Part of a small language model's weights: width 96, 3.86M parameters.
Each number is 500 + 50 x the weight over its row's rms, rounded and kept within 0 to 999. Layers, rows and columns count from 0. Numbers have three digits each. The size before them is the row's rms in percent of the matrix's.

# layer 6 MLP up, 576x96, rms 0.216, rows 17-89, columns 0-95
096:496465492517454514573580517441559521507458561491439479527511462508567573488558480458525477438532444586494443572581516412529479528453442532486479510576546485497377486472480418495585533515451394544479603484472469442434491440493563488508555516452558495489516589436559480533547461398568422569
064:530482570356580443428415501448478591504533539522413490544386496486514483505473504498465423499519560461431507509503560433491552508535416525464491557462444553505471514524381509432520534591526452439461470521436479477427475451518491507463464554478497566581605474563513480504422414524502462480
105:460427526606463447421407521557455498527536506500567507543444485585515519454459490488508587480460534496460552472497510448541578410474492518602448557453505561503475531452453506454549485438529529484536479620493480566370464472426468516514484526543441446525572477507512424592554410405505517532
102:495493525534404464496545525581504405659498492471482439470436551472564478409532616539565427516539469484452453539478533522517551519556518445503472498559562499430435544439492433460526514485447512547514479577551477521529452455471481541459377543511545434435571577458538526565476552521484516573
082:501458458481512521453512561462496405547503555600475543541476362473461551536415451521537559513588479496535539584384530567581439485439556510438501623440441562573490393504473467509542474485497470542492512523584513463547519509551424535504542480510390482475489558461468576491527474502525494487
101:548429467556471475596543502498569504553482544553460477436585432526488488350546483505528490469552484474514538439486499426456511465546574516517472499593508434501532576469471423508544459489493541501434526595523467560495581454453605521451453466525559483445507532425399456541531532538549567609
119:555488482438526507510474440506552530446524463516536398487542447440516523427564527534522554464496609537504487508468588470499423657562540534542488475536466459540490560487488450509479517465506544572517564433551436469515475506541569508442657483479459425484477509468554580521391538400454512527
104:505568487422585469587434470514531452534496546534356460555556538491484487656506501422471433468560566466578527467409517548597557465484484512470521443518422505534493466545537553449423434446499492471461474460493535598476413542551572532531501481454485544497486471548540540482531479556494516440
096:493467580496624529496448518539460461528586465499485554537541607538630468498529575456469467580502614491490529454425442443494505501408492557499498492453501473472475559418596574485498469466533480493430563501546428546491478505537521554513478475504526556533445589573517362482508539502455451500
092:514433505556545476496591513481471394536479557590446486451507435600450447380440380480471487417555552523442477554469639460512451511496521488520470406510453495565514481477437424492583580537535477538539494466496486418470490499571519524460497408526454508490524433456467525534556521448504494483
102:499541499499537486466584430404484445549455466502505608579542475494449563520468389495452530556447447494517476454448543496482556604513533500535465517392526476527549541417530479572510419379480546497502510473487527551518480451468528466508570559416497526557472595526505454395465542448462439589
100:510503615442476500505487484459424520503496460488479445529520546460574516474540506481512578448490570407480550398523429494487532522484636556485517460483508442534515587412554461520584587565424461614388500533482504562431563490544457494510491449558524453469524425474549411538495468498502478558
076:492513396468428486515507540456487460573546515511483409562548434552483550523457537411437487524494518456494583548536486543573506491468489597439567475529455501530561547431398538515590537524536525429502546538465511530446497456507572480516545539487449404468473405577481523553637500474527527608
111:477485528516557498589441547546519476487563341484524466545461544483540518540588545506391445503457533419404422462481558493534506552516513589482426543511605476456522520503538376565418431486447422548539423535499466520548508566517462566513466506516531469433435494562523481490512489526449485490
077:564512470435437441484523457453516453532449463442526475555499541588436491476520454594385577497462515478498557455530433463531501484486548497431477409601480542595506459461488445496511514529558407485427517486462468472538516492542369559534547450479566503446539510617471549532559578490589460492
081:562484477486659512482497549567430349472500542524519479519586461451463493504528496528410550492422540457513496490598598491512531480513494452545443464493419468540563478480369540449518405513502440524534546491501548449463463483540479510569450500480508524491434492477510443545392514502435589522
077:496444462499407501529537516520529529505564617529485530535460444438453484529425412549499523472550556543585492513470473506539474448530447417460422498549483439590465505499529464526525526515579539486523502539429402624456558461546484535439496434496494543364387441418499505481445500532490493578
108:492496552528462523469463525528488505409476444596509472536445577565552508503549473552437499549403494503449464502634430487480491534539445499518512552592527560544417460512486588611537419537506472547469501434434473505467489475672451517525471502495549505454511519502562488529498383499415485496
084:643451536517594534477531499520481516452488595456574458551515567563391426487527501569504469534477401420483514480465610535505458486507494555527540480468463491603548539486445510456559481477495435543544496591466534597499427499440508374461520439501432510517494526427493481509504431503555543497
106:438491496503502463585519539602526516496474538514475372455551489468465465479448380456414400487502503540527483415444506512491554486506445421521474440559525499479420393438545496466564491582524551506467580452508453510417526486598453499570448418508551439399509481481474549471477516493585493501
091:553560417412513458566609559615506536456434513583529520525463530479517368530452492470479444494571536450534490433600465461563585499605504420500527534446516512562378523546553553501441512494496546518482462459560544519502455556466437496495523503472462461501515406577437493479473483520499511501
099:502499508446514525482527532483534520509502510440436526538484507521637489550503478525485551495523595463527434427536503452424420528477557527578483569525594495600490520534494589508515466551543480574640444409482533371475472479473426479399576509571481559473513462554508501412483475475537496560
091:472434536555500472484477479500472493531434461598431517381490476417499478509485518508497463450524514523512495488587558506498471456553483449497483622389444490506442494451501449450579423596438567453480478499563578408439540514538542567608466540500573511476498568503386554448563504504436497506
100:466448478471548509566561491459551552350468521603507436527516468460476482570503417515515456469487464598483486506504533490495526578484526444434530424539536512495429468445433528521465619462567520482555530426506522568544513567508514597487441453462609455429474552506417564451433477487547541460
078:447471450488459532516572444566505464637553514427462529530538515574415469399479527527528553549514511508505485435545463544535566465561492541426557419385495464591551490551551501432521430495444389483505526416591546486479552436514517567470494530495455514526474496582483508445559480557476558538
111:604555500500548510466500472484470528556529587434447483497489591436506427485476496510438494481487367527589482409430539417593527544530469465472517475488559470557515522453508494496503473445493490420559517496337464490532459589426549480483519447455533405518578544535476530605474503496470472543
107:524493540532490349543600496571448480495467467574474470473485452647477595407465414534446458507536426484477502570533573492470517559390480475491437554452563552483427524510490443479521551430408594489497464476615471560495512469474482524441536534488500562545533503478492469484496479479492504471
118:583503527436462546527485499467587478590575506407485455533495469519496502556580476521429435457542526546465493556467534421572423523535430485474547516403456489381555492543500563517611492570462497538475439504460557431456427560548430535499484458557526490421463518568473540426561569480503450466
106:518495499511493487521483562545495531576501513505414465606527496541555529497452564447587613448517577496479558506538533521542560542421533515452460538506581527492467444464468454499523401401509528512555597590516480501470467479605543502454459493547506494459530546438438524633494531454408395527
093:446463487502403527578485445533457535596458521478553544465620507485501533492477419469497539604478521491548479448462554521539530564566616428475525348420453400560588495431486536482471521513590565575438474457506528504516477562559489540525517494513502492467496525472493520527539462462415503445
088:460525576538552440517487478447444503483491350401457512501413451520516658504447562484516559507504436518543463401482542501429569441435498530454456536527471508468530503446507455431487482549585374543453513462496477543488552473577439481421532538543589499436470511539560513489475532496510496527
120:473505482510474584541441575482502475569499494541484500534506554594559576510552474421482380477542603469430483470470481535559608431417435471525542551592516497543486563550520473517434417536563568527512560414455545515431437575499559526559536506546566465513480574479556489469459468537471467556
094:521453629585449576379425581493528507581546583475583516510478527563449533520513434472536536523506495510505581493493596512454450497544525472546590490504450419516471500448484441522603506506503461572462515513496477431548459407589503510534521550467555520381562494512534541483461434514442499484
104:528486609557561406502512499419533433424557545542519572490539552465415486560616555570584568492451506550537501526479573489498483472478516442437508525566488489533527465455510478457616557485495565511438496452543420444437499570474432510403446568505447564416531489503493529516521448494459495570
111:502535468489501582569507450530485485556512510454575522577480463533337540492457479516433413497544534508464479515496551442499542612516553602438590517449489551495496580467515585604508533556518518602557471497543499517450449489497522452465537486604465456553454525403488477460407462459518525503
087:512576465469499359550514458492585452469448424490469542530530562497477574614533490527481497494571571429548507477513469478580511491493421454558542570548486550548474440491511519436495506643500428569438611448562508570448498530499562529533479529432473481519424427462473507503516464475558484438
102:537505592471582461505421497510493461490567468478589491425435475476423547391453482507418508477488462557506495422535598474503435505524501576461428503525522464444449544539526429521562528563617546440509468455463498490513554476557432432478571480472433608421436549490433458535562511508511481437
103:521548529531603467568401489557465470536552520541446519462541441459500551497482549458404411529477474536507458642531483548552582561512462433479531509499444592580407494500571503519476499456449562505514420517582518490465502474447436479448523437514490548574441524521503511523441453515556631533
095:460525553429421535631521472546527446451444561539527431486436539518436503443531535583475518506527432583506515494499544565466534502589427560519536527532509452456492455600507546504564460506504499506584574502486553420466420458571480575556540571394543564425517543480471489505520497475426561437
082:526502472427459458540495578606552493545485463466538367389488494468531448522476482610513394524503342462499486509505464500573439519478504470510453579500500517544500515512474467452533585526432494456441482504500559466510550594534440525557511568482421547516524461473442501557497497581547575578
117:496448635452503570545576503498404431438473472486459451456491503449523480514529459519526601514477472535514490402529502426538452519519479610587602474508505503531459503527590520576548487523533535561441549371457446499463503584587423507566503506526553508488558521484530417465460490501541436543
101:509502518512457509462511442459480528425604489494500501502435445519537564556438501534511548455499449430514460439611484404479449464549474481462387564521463561561498366563458500493543486489474560443455575474490507547437537502470461594440492618469524467464500503570596565520494524432476434577
098:467467566483511535555506497544415513463409428513587501431484645531489502441492491471514552451586481512521466484555418534447562537559495477435567414534426501512481536530516537423501526452595524559555529491556518573503542473504540511438442457469572537428470582510476531489384384519470460486
087:410550423418512423438549490502548477547488533477465521559558598502498467549493540486446491420545527477514445489463525514570537537518530449513470557472464518475507473469413504492501501433521529576583528560477562460552511608479610507553615465470419404469444434559592489497481536550539402456
113:528410449458587406484507549486557431546480545508454487574514599549489497448456411551446413561545542459462485535501531568423428555466643537455492557502469479567490482462454486444513500517492463478483463468504485489466560498492594519442388544561548550531543541463437492591436491528567538529
112:445489530513566458509441493534442476561507465493445547548545578581435553539546458504570527569487587554571545474501444481535527577491498437428594543474564504581496590501538518476484499523419539438508511492545450432480349547564564431469523491538430583527503542478467447459481428441481452438
097:505502580492522555474464454524442543370452423445460505550457441502519449590559562489454579501514489500524574510552506442509531520504437486473519520539540537513448518551448469479621524490521544491467528444618494562480488585573477471461482557432458435407484412502450513541348515517550548458
098:448523505500518492527463492525427543424495470531495459527538570508529512571633453479563590484535544499576464467484474491439512463525576577488354539470509442581470543478505453470463447541479487586470452508515595451525406556590475542553473526486464470524501488607493427484548431395460436468
108:477438516576595473450527447547526547451517533422509579487444461494465509516539472513480545501369475561569517505411477493527515442469581475426447476475453465438548479448422468506696424469454475449511499543518458480387419484493442456538551495525437499416490535477494490507514478568498530518
086:594516520526416559521481541505352531425472416506498503452537665491537500512481586592519430479509527480493531563450414474560508534575532532516561534537496536512492500553504504571501517517494545575510511522610506516522407594510524480445524476481519502581509479580524518532567545486393498453
102:499499417483541403428492535420515503516536485538535561392579578491447470553484469460485511496548523432519525483417496463573586547490486401499514539404519522551433601533547494474471490473539519439527498475533574578503472540486482506415533444439475403488565522481616426565476449452477515588
109:502494572486546534491482519519405434519456393482565524479459520455623534449539526455453441515473586520509562404526463509498485480491505550523518644474556466459538469528453459506517424533480487479453470597501548605552496541454528555499461565402524581441501420567547508455540454589504448542
107:515529550488508453550498344484566464535548569500478499557450487534475556449521418477454564500458586527460443517431534485534441486420503565466411457519525624532503494477566445552523452464568449530466532513471522510513614522432511516534553488455392585459443537460550519459548497509399554544
131:607525502525437487628488593491423499567516381476476448460486466439532419457526482504500462440430511501467398447482512560542441498479539464556531547551473508471503615496534578472514449442513437551411493463557506588517527550471550506498565537491496470501533438569462549410530578573452494503
115:527519397502514509444575523471520523534445519501493554499527577528479601540492529504551524540550669506508493448485420506525422535493453520537458502518453517531419495549403529448530464378407510522434552434511479523436505505388546528424565407512464533437574586513540473493538532457501495527
101:572477459576508537494363512536481532466577463582621433567527455533482483447516394532516426546492610470462519488446624498493473568500416496510453559531495489505506555454434495548408449533544444572469541506485500460506470494571499596501558475472547538575490465483431506496516473425493446472
097:444529446421480506526573549525562558507553487521533484516534430580540515481480400522538520486633399551489495497530587430538475453529501503532456475488446544495473444522475479483470503467443501522435484542512562441420526488489516564605486558475530351540459474495583500497512506562427422636
092:538481486532538439458401537419457582534449400468411537514475526542510459464475379494537520504556537491430470471603491539499545499484603455421546433450408496549548534526486498450553460457475465529499431386480539516499522520477521515418510492548480503444446505486472446492622399566552533530
107:437495510515517453491499507492393484532393524478528504606538539471520529466518567515506534525503486477547622554574535519545582549593472459485459473518470523557531458527517502427454502492411556480433439369550536515513487522496453514468550539489569490505410508583595431572550523448361487488
098:581492506604534481586547485478478448504569597416449515561509492446570553475472475480495490479517480499539416519541468485517535437482452564512514470503538626500401510468467498535490527482572471529443479530438494484529555569453596488467442465571401564447402544512473468570598514412565557458
129:555481456532551488526511482592369403497555481494628426546529437476584480440504511586424462521438509462472469465477567546517470460467430526558426595430468476471520542484425478458517501501527516525446555522538456497430403415515508536539474461621510592514549475512529500508531462466572519484
096:484488628457425494495523573483462499537479425417465495540452512546537579458577469544504475503506495585511483500509493415413487490533528472554584549487497524490457606546550512458385451534495497509438473556611560519502470460472567516491478498519442581523447580585480463457549410482595484407
095:504553513508482463456497480472484498486558523468523494393513563547451548476565484483584474411497435482479460495415475522478477480482352472515404530500470509513462489428479548501465547413428530433524588517452552613414533539457560411487544614507539452455499467546390537515560539567503537547
092:507477486414469561430507516441512528493436431534483513443500463526469546450457388496546523460504542528457529370526406527476493664541587618457553484547411436507477538435523504458498579564492555495534527417478511502544472439442553498510455521465575540497490575494531502453495533501505441580
093:512447483581453529446518446573454593502508448433526485567465489527456560626550576513545506501445558491480546547475529568508466577484596566460576507562431517482528558443443469507593511470548465555562533538586473589513495521522482502470501395504561500535476494514539539395498552537392447529
087:454478521551556505456410404507524462464533519538492451428550450464400494547539439483433518555452425515561558562571491414581416521446479517444502485515392522587545539563599546475516496476528482556509471543486503501407505463582450493499488484543550511397530500426513523481504485461398397504
097:595479511531539428488613545519531562509574524531507466560512552579552445559596589457475456559578480503520499437510464521623620547525493481513428603550579600503531523530496475506488534491503531418480529512582478596439562552522505455443452422475428479488503529520551521503535483508506506477
085:577513523524530448522493612530571559509497550477522528505641518453514509501495487543483502458455433500500587522508567579410453539496535533619457493578534462520439517537454429539624528614467519431488530489541499549521539496610479519420496432453505435464531472399454447542514528495503493549
095:476527595450436516454500463487581415514501455517508449575539513520414493536557538493559509511554496533476523423570514473536491486521521556467476661484545530425509587566543447608575479566460526450574475511509516405477544540577486478498520519546488504430464467466533412482509499447560627553
089:412479465431514520463502492561396480496479496432545486462488476616447580521454588514499583531439519459567416566554536546478517524510437561500476522477549579543488519511439502547560538487493513545555527602572529421558457371498518526472570510602527464543515475422486466497488490417438580490
118:573469516445562470495546497515443394541606439548414491498579517532528542548506474504477436584562471415530425503474516441499481524437463490495485608423471464483452506531512467436506531396497507471418472469547451545519537439357471504546521546583496430510480479480377409502533528493508464483
097:397550545516478516494460499506481522529555557478500443564387457497472478518459481520459497468480498512556443606534526490498450487533547564418601536500380454538505554457511590553503420482376518557430411449567486600431479442464511469520518453487497479496462461439398464457444562546471446505
086:506488483581505581503537498495471419545556545455547426417421474514508516509492377525565489479547451536511453551525499579573431538390449627463446539413472478586443563509494426456495517490561449567459497429515500434440481464485424503411538581483529512548531465511492499506520543414448518510
# layer 6 MLP down (transposed), 576x96, rms 0.202, rows 17-88, columns 0-95
100:517529447490469539474526497489610446419581492484476461457484598581558533448486525438492422469563523583497533502527531555482571527528474504550506567485593402463428557540500556558584461443408554502466544540525525452533430456546527456508508451412549488447577471572516458532509397464558425518
078:504479553494496527512529409597481476608400511548510476527524497554507483542406570557540511471502516521532525540587467567474463579549560494458515578473614487449611543526561476517520533427435538572473475466513463558522439537504535454505509552551479379578436517504556563568551523497579508563
097:437499523493427571478492504552497557521499470621535493520459466495621463467411538424480477538513571515525547556570465468474577550477431476654454562568460482621515461520559508522503569506509503463557488534406474477467571529449491573554526500541538415507530521539466463477443512475440426438
101:509495481487543485454502620484517535527500436436515496427429555552502523460364485423512435575463420461523530536483426601525568432462566472488519484552496486557521536517563490520480494456551582536550478465502507392596541569467451495505547478455415544439447515578493521580539526528494583414
082:519448484559386578543426425506535446529520471477482421472530470544457514580573479443445521492444473512501473543481532570449527443541598484498431492487541534462646490490449432501444494572503489457530484496526481578472556539580596548429471515489462519506441491546530428497480556399468544378
101:553564519522536419516501558493579518464542529455486390550444548388468538500551529460516434548483547481478486469489471537419566526476459449437577428489534543459540548470559568565456496555508569515525422436435510409396533528501457523464484410470560580550486472561561536516476432506565537409
112:477603456570537500509500531472493407533548509498478552493443540538484478505506389555541436522530419547555494650536484555573576423477513423427459539497419520447509560449508489393502440556482408479507459455481550453542551448545539435556465470497517477417459466494521526512474532578587550512
108:486514442569552556540575551557539452577524455538474525428485443538553444556427465470434463552573470473541500429426477516551574447551543511510498498497528410562597535353489476468532529451464522461456445508424521540466476492473441545519420493479450537586551490553529546444461566590500582464
105:457476507597470549450545464431534534451464540438584510520552483499505515496582499434495503549523443548499423513475483508574486477527439487524502492544353439563483533472504450513526449454522421458444509530487440567489473529475568400526444445526584421434603496457451500498638515545503385507
105:562539551460560489462461540574499557528477475459495610587443496503418427509562473441501533503550515574500369490464506488562471487567517451490499523502519538550540427535521459433426524550453552499496440469470571515457519454493467450412566405491499472585524421518488466537488514470541629373
101:499541528573386578584512538560510561509407472535580449519473446490496483443447486443429475517412456398485525498475448439508448458601499549518460516497498533462447443525472537469406544530483445618504468463474498482471483564528562530540489533577384500412548463541395512541449519551488509470
107:621499452473469508525530512394587435497462518567480484473552541517423639525508553592445588532513476532522551458517460566577500562538468502511553397501472544461514424534522548469419405472491503416519560475410485456519449489542482531610538523491534575515433531496543530418507495485499486494
079:558482489501446459544537558487457578484513534473434432553413452612452479485507602504549608489538516429476431563520486447467491451542475577575478551499431489472459470472508505547481523528535480332595504510507513425586600489494516493549539494512503469573493426490572458466479392480485503503
105:513547549499484516499576489488458499481490492527489505620493532427547436545453466451546498503503536494571536556484552526515415635453570539511515544478430453488442530481521553494484543499602554542382626577469447543428415462596394395491484523513515540570510527498495551465522523484488460448
082:580544489516512483531448424491526501518498489435556506389482378610489417479498519561475534506446539528410531559515498435475562397566559598466416531576533464461446531442550481452493501499623459579515519519430537455524466461515447510486483508523499484397485482539525445486500614549523459509
093:542541560505551536502459538527430495604542444536496481427486503552568485599389512463515576530481497494514523530501491550503566525491490474596440540402606468600483483477500466490463542584558453565455438508522479587465466424568578524480451542532543590569475480551434466521425592503508548510
085:483533511462443547477441462383422509457474552545511495531575540479515502516507586563508461517534411466541576453553433427461596565482536598529611447449478527522487464472537468517540511453521387528490514492452559484466410537408537512498492482568521500465554543488517413448629499541534442447
110:450478517497539460449535541539463497497513344543546475484510444405478549458448476523550460432513542509507503545547595543518435532493498473515530483505546453524537516487491551430525528513562435453468372477616505490531489475371492520465552543381452581537468536510510588419502513492625538481
092:567532481370491477519514427490493518438495459491652467534591509428469441535434507515503554498529553441469504557464426430458483497528507469433545448523418547498478514496463529530532552547641513606576501545451490613459453445510560638535503508467463460472485500463501534520481492483493554484
109:517495458404492463546475444576511501504518451453483501448502515555571577468482564516401518425612530478468498450506596479558479507498508488547589501416488526435467457448445523552451568506446513477509482480447553525514488516447507453417565526496444417360431464627476405460526531477555531456
090:532523478476496555454562505466559430558494457556384485534569478485436553540455507551533568462418459536498471486555566480491572508477576529571455499486417575541547433479521534379500464508482425564483543585501407476560493443527557443516505591512465515461522466395401558450521424514512482450
097:543542512418498627485403454454460477434516460548531459519522471537510446544415481531514533443524548598527532553581568587522535634487522458539476476494497494488490465548508531522573481619424461502458513473551497434471565570493454536503486496565551483438473501615562365508518474481493481510
098:500502428507414557428517505496528438553522516458503508565454479514512590536519410447502485544511381531408517508529411481479470445475465551575510408600436485443562539488502593549478518401483458437451507441456491549544548492420458508474561580411485530474491521469464606565468417515512465483
103:597558468483550443439490537543482513496476533503553565503516464480493560544485485523520444532550472510551528431426429566567561480567570409440421449511451530449538450442594459499381468610528541431496463537452525486458488498478499521429509583505418485514522516508556562402526484512514382416
074:518521506568409439469541449378479484524481445480533573451447513515520529601468504598457372484486588521517524496555521472488537416538517529473545539416470501517458451432625494470480482519464513447481511555491512560534459472466464473528518587544444486466503531360423477461426536532599470482
099:517447615419515508506474532464553543513469428643530527479434486367424453456566497438476530489409475491484561435369528518514454567487484521535466528454543488527469521514400558558424402505507448476471581498528516526461486477533509439479531561495482515495477533481510470469404516544417509425
093:518575454551479533545507582468425459517480487552540458539556541531490545504523400539420497378429452357540485548491398596549503539481567510468442555479537536464568553518565473478413448490509477494516471516477481435517562458601499494502511577505444508525478498598547502562544389488505519528
117:438529535547528495532480515530588437385545504545526502508500533450570551485494448541487470488520479512611526475504455634489511557506592448561433460482433472517471555515573572500479506456517597466479593509609468521482461525522497494499470513450475429452401541531544525537659500469417489454
101:558434563554499477454579554434628493532492525623549496483535514481528480517494486615485503521545501416509498457560552541492598459465494456554515483510505539533512554485487628458492495469504439505510437512423507466525514462465458403525531453429556422502532484497500531531450453564543677478
097:531449461401419472533542501503438434549385465504455525497481504415549495478476467564499497526555524602554421453542486501532406572525430421589483525590543544456445570481456495496519506393499608484480525532434500472497483409547555479486544514461492467541522361510529531524524477451502509426
093:462538533488519439538564528480505599477533587510422456487452458510438430551470528579626466461477489464510413475475583515502505524504509535442496457533535546492546465407470433446508477507424489432609536495520469519436496420516507506476552454428513505406465544541597574476485432387469496603
112:477493577454545470484509536468632396505467435481470472502538492528473439568509535476514541510500505494544570531417486425411526643514523521517458543434464545470396470581570491546576483543523370519468532577497520456515519470535490535496592481446467559378481501444488481509474432542481499439
106:493449556515450548389515525490531492526518513483528507530518479471529465447546464489513440443572560554540478493441501507580544428537585526519499542471368487557575482606481593379417509564529435409413449475558511510478504535488498394569522494497543520578516467594441504523547462462485487566
122:511477552501449418457563533487532421378516539516500445553530560415459427505595427541513488523540448504523537553524424534569473511567510538472395561500561465500477608644569481500510466507518507528545609439429502465472553520481514508476530487586537500555502460574439465577473505468547513460
102:545527444430600557513544536487560516537619503526601501534511485448566420464558462600540534434456527504484505508465493469477516432557491554477529581499544480518579482544446504548498586553460536513461572546446483550399536550460483404526540497499407518493517508542515546480472601413571434425
098:453462456532495567553491552549572527554525538466481445498533410520469412550321498506547538456559498526515474371450426463546463545462436543392426500538518503515549575475473472549495421469446417584496487493430526510504516524511586530501575468450483451467505500465416554452501449536523497470
096:564506445563515545505503471529523452543433516483323585625537394518544494473521512488530421487513464528449519529497568502544474525463506457502415482526434442524520470554564621443504506498479478513491592538425471556472493456491573477574475489520510420600521506463443495501471491583548405473
107:471447493521464554573486537470543518431450498490554420576523508596508456476522468534447570505474597421501495464425438537455398464541567512527484409552525501411478447449497445438484528454562462514550577454433426498500536381554565529476495504498496437358538486468482488505497589537429488502
097:540441578489554474505457510543490491557534486473492445554528469412417529507427396457502468547446636499433513515399447507564482543576443484685466532508474539468484512497499540486450425502486525563494476554455557599534568540463431492536473486574464505508472559507520551441445453494551486458
092:542517453527439511480533464438486581532507580519445493511469351492552530502479496540476513512521410509533481505444480489449456461555461446481461482494484433412529458579463498423428477415461553551400559426453404603428457551550459473575516562464502570497471568498515458449477583556458565527
119:494611583462535572474473487493525509433532455482519475454504594457451520483506474612533448568473448565434524485515496477546450658431491516403518463557558502455464536543461480528509552414509614514488478522467531530513547496555560632563474521519522481566516512485418524410491501469575541494
101:476484442486527549563574539580491547579453497520501523500476560501505558482466481594478507509496499463526452433515472451488422581440537425462491516362548454625503478544546516531492448436542591355572564503520471459471465541442485522488466513467576448456597446431523529578490552532553474511
090:562451569450561478458551484458575464437518488589464441528493476468503391491512453636458500521501432524507494495494408560424476528463535531540434498444572422561448475476463450533509551504428487425435466475414434404563518555576544487539429514537490490607462501451495466473456508518595510478
084:498552492446577532478564575504618453497450467509463445544440406492414532507453453523526473515490483561597429517479430521571545493467501472466483606519473531527543547561517451536463388510554478520540492536484435560448453495523566614594489518522611461504478490497541420468503473460509552387
112:505462592573492491540553536438577461595450543573441502553462461594364537513501473446466552543510511496540526516508614466430498456490477554459402570457521537551460449462523565453489512527501469507486454442436392543490556475439511418490471419507534566480467568460508482464440394465509520514
113:494466465578512550472530388504602533477432521540525527566502601478478420505479509433476518495574506453459492479484523500479474528595575546508470462595493466484407391423432478452421518468544537523458536449473535524488553570503451576419506485573586500453509510495584460465565600553483429520
105:457574443543493461462456476467487484434514443556548525502468564542561510468524510483529473493520492486404542504581527514445557321484605547495516535455457543526515466514422550451467534584495475517563392474510557514597520446505430503412534407454545502506499514499354485520458456489525475563
096:529466556505475565486392497541497504356515527600441462474559527604471501476519535627509593511485563457496426448492560459429565487509458548502529423484575411440442506444434481513472534491429494452474585475414430484459468459559450539494466537450550562459528461516511484530492576487455500499
110:536432435565436476403478442474467487533460479395524514533528501501447501502521489466480501448561546402455583545474534625504538432570468460540440422494544499558559492657439538475515514585514440486526501543533504509531571513450482514554506495459537579457497514537442441600493491518460457391
090:494545509562462466572523452558493501555468520575545436425451498438540498497508507514526493497470504487462606511415484518393511529432512446450449493480460504426443541448460486491499548376444462540386554578554491443393448533533395532417446417572448541479542487444491499497508440441543563491
091:563442472547421478513502510476509502495531545523564373492644454493552573479506472521516601438480432539372495533385494526496505456498483478562455479514514443442497593553514506452442500515464473501487567451517402540522532419518499471496538522535482557502588484560440606455530571527484554426
103:517542524523634545497447443499449508509532457545550468474475507496519514471510517490501548476460456568539515522584526408533418645559406511497474441491517448460459505512543500518523599485633419527499466461500503503505491455489434446524528518596459570526533457448488431610518586599477423487
098:543383458517594482480544447508504481525561488515483471480514541543583437501523591544508619515504488463464513437446479446433513490513534521519502443612463525523556457561590522562472481422415555534519638564542566503477499553497435557517491548476469517540557531489553577581400513523531515426
101:491518512506544419520492423468520501429451529502607538518548515412572438484592523549531576461392484494581565571550497521518495565447536541492558499405559560529488416490487499551505511490501392504503555496485518515367421505500487398426452520477498516483534515395488487517541440458450489596
125:493481521527505570540569514488436605475390530503451529556465435523512446520468429488435540460526535580568460463476461480540546544490439447495448545586522496519579455419430490410470494489491490475406525484420471476525440526510536467424498506501440558619570561422491427456537506510372479554
108:500554451507635509522487489488528566472493410539559536583562474529522433498551411486592499461448542453528500535446454448485492640461483476516541509511536429538449584400556514559544574469449513534547485505545503400477417578514493578515504533489526519482468486565495468523509430519371468445
089:492511557488503546471403513501483555495527438597511361516492485448556414524552524436537572457582578490497548487550519458464482559533436526488529422522505410506375492467419497501523459464523475504473522527474472457470504450451523640602493530571568472506548419463503481520455586590475484505
104:440490537507520465597516607501509414533451512523509566484440525448353478444509544515537507425451533478477532537505524478552590549584431456502497499522518461641478454586586507520498521535549577498484436524518492456524523588508505499462450460517552468502578542447546610559495445465551543419
095:547399447448540423502503467402412602489508472552576469439510638458474596547529537582491525525529452486435534537535484514474450535484490611423495556399429514405537467533508538482502490504484497489534458458525549506428505533512419446491438454437462404533524539559463483446459497530529511529
088:451456528517488554557554479499498495476618543510575439510524536421512421474504481551481516518475502526542435580626498579437507441545502445471456421546568572450509572443390553500481466526527491459510548531502490487503491539386513464544499508457531553530448538554511514527392482422362422522
128:500600512545582506517488497555511502508472432547439456562498529449536482513527498469456509508494512530465449478538490458594634579528477509450480473431498429431501548588561569467516536445568411569406510545557420470508446555589529542482536501505480575473530492497522459413485601454420409442
090:495505453504561447499530496481495485488554476441508490614540603540304448625513502467580506504499499482546410429583492536467503440449424504503470489574515475485518511456460459547582548566481491458543457547505537502572546526438451462483403450458550501474501462520538466577526460482405479517
102:562538515494509516503529475368456455522395481472527583460521521619551403540572503544607520450534503432481512499467586540439499485518485410439465466422571471456507489482459550450416541467467507573499488445609472507561496507527504551513507464377531422524418558507522431501453513547506492496
098:525510474522530470550500525514465413465490545591488490524473566486502472529428593535469537542547444488472418544415458567558494582589536515467442394515435543448586536453496501453583553519451490545510480474371533404483549488582471481527484587494428502455552522445588505453482530608464500491
093:559518555589535489438546517499470477502460435510556479532558556487566527505545449485573452435450523478422492440375544480499430518504567492520524504555492455430519622562505409516482582555493581449472572533558437448491516455567501451534593469486510559433390451490567403486508488508534455532
100:543538459467573563473550556515537435543503492446529502439542513532514512579482515588482502486546455565502529480675536490527609542571510557485480527481505475545450462490595505486508532480558517493481455615572541409529469404489463445462475511461411542503444575440513460567443439463502496603
102:467534461529386563490485495475553567472529386465493413498525579552567497538562490472527448522540528447503495491534602496504591512466474543505513585558473702531545562516516524456511525484457572526518459460500543509471476434440518545508541458449441498442538446418532518590486462477581542531
082:480545528461511422480468483490368522553477438499522435470556463454434477462627535530588485451554478484518448461555458610500479487531475429428521491517523552495532471420523602555430519550526515511576553504575571407509471500434533368537522454466485551489537557500576465537467438506537447469
105:464401487520491532501562492546600479433483456447478529524514449496570508609404474456589541420499435412568433461486485547448438421462460479477517413482549495462517476418498488511507497377532434563537535496501554486433474484569462534537468603425505482520463470508620487531471464529429476528
094:548620519596385451486560455410511534448472567526449485560507604445472402456564521515509493448493529483521476534498534449524463586495505432566516503533498460477512558558542458427536497399511510543466497440404432524456553479498504512537485551536450473381408531502523429543485562527427455505
098:462423454559418440550526450560442585609418547516509551558521474421441510492532421482507488459537482590547511420464518499565584435517538464530444522488461476493551501503430500521428519500483566478462436457438530536500535456521608414468387431485428510500441482549427578469547463515507516542
090:395536488470484522457483577532486572416511487469562476417503506413542465455445471528427536509464527468480542506490498614571451503474483538448466583532514474468544463558483476467438437591559477441523584525489549505559555560516445445505524499469350545575498474500582578486543454609490569516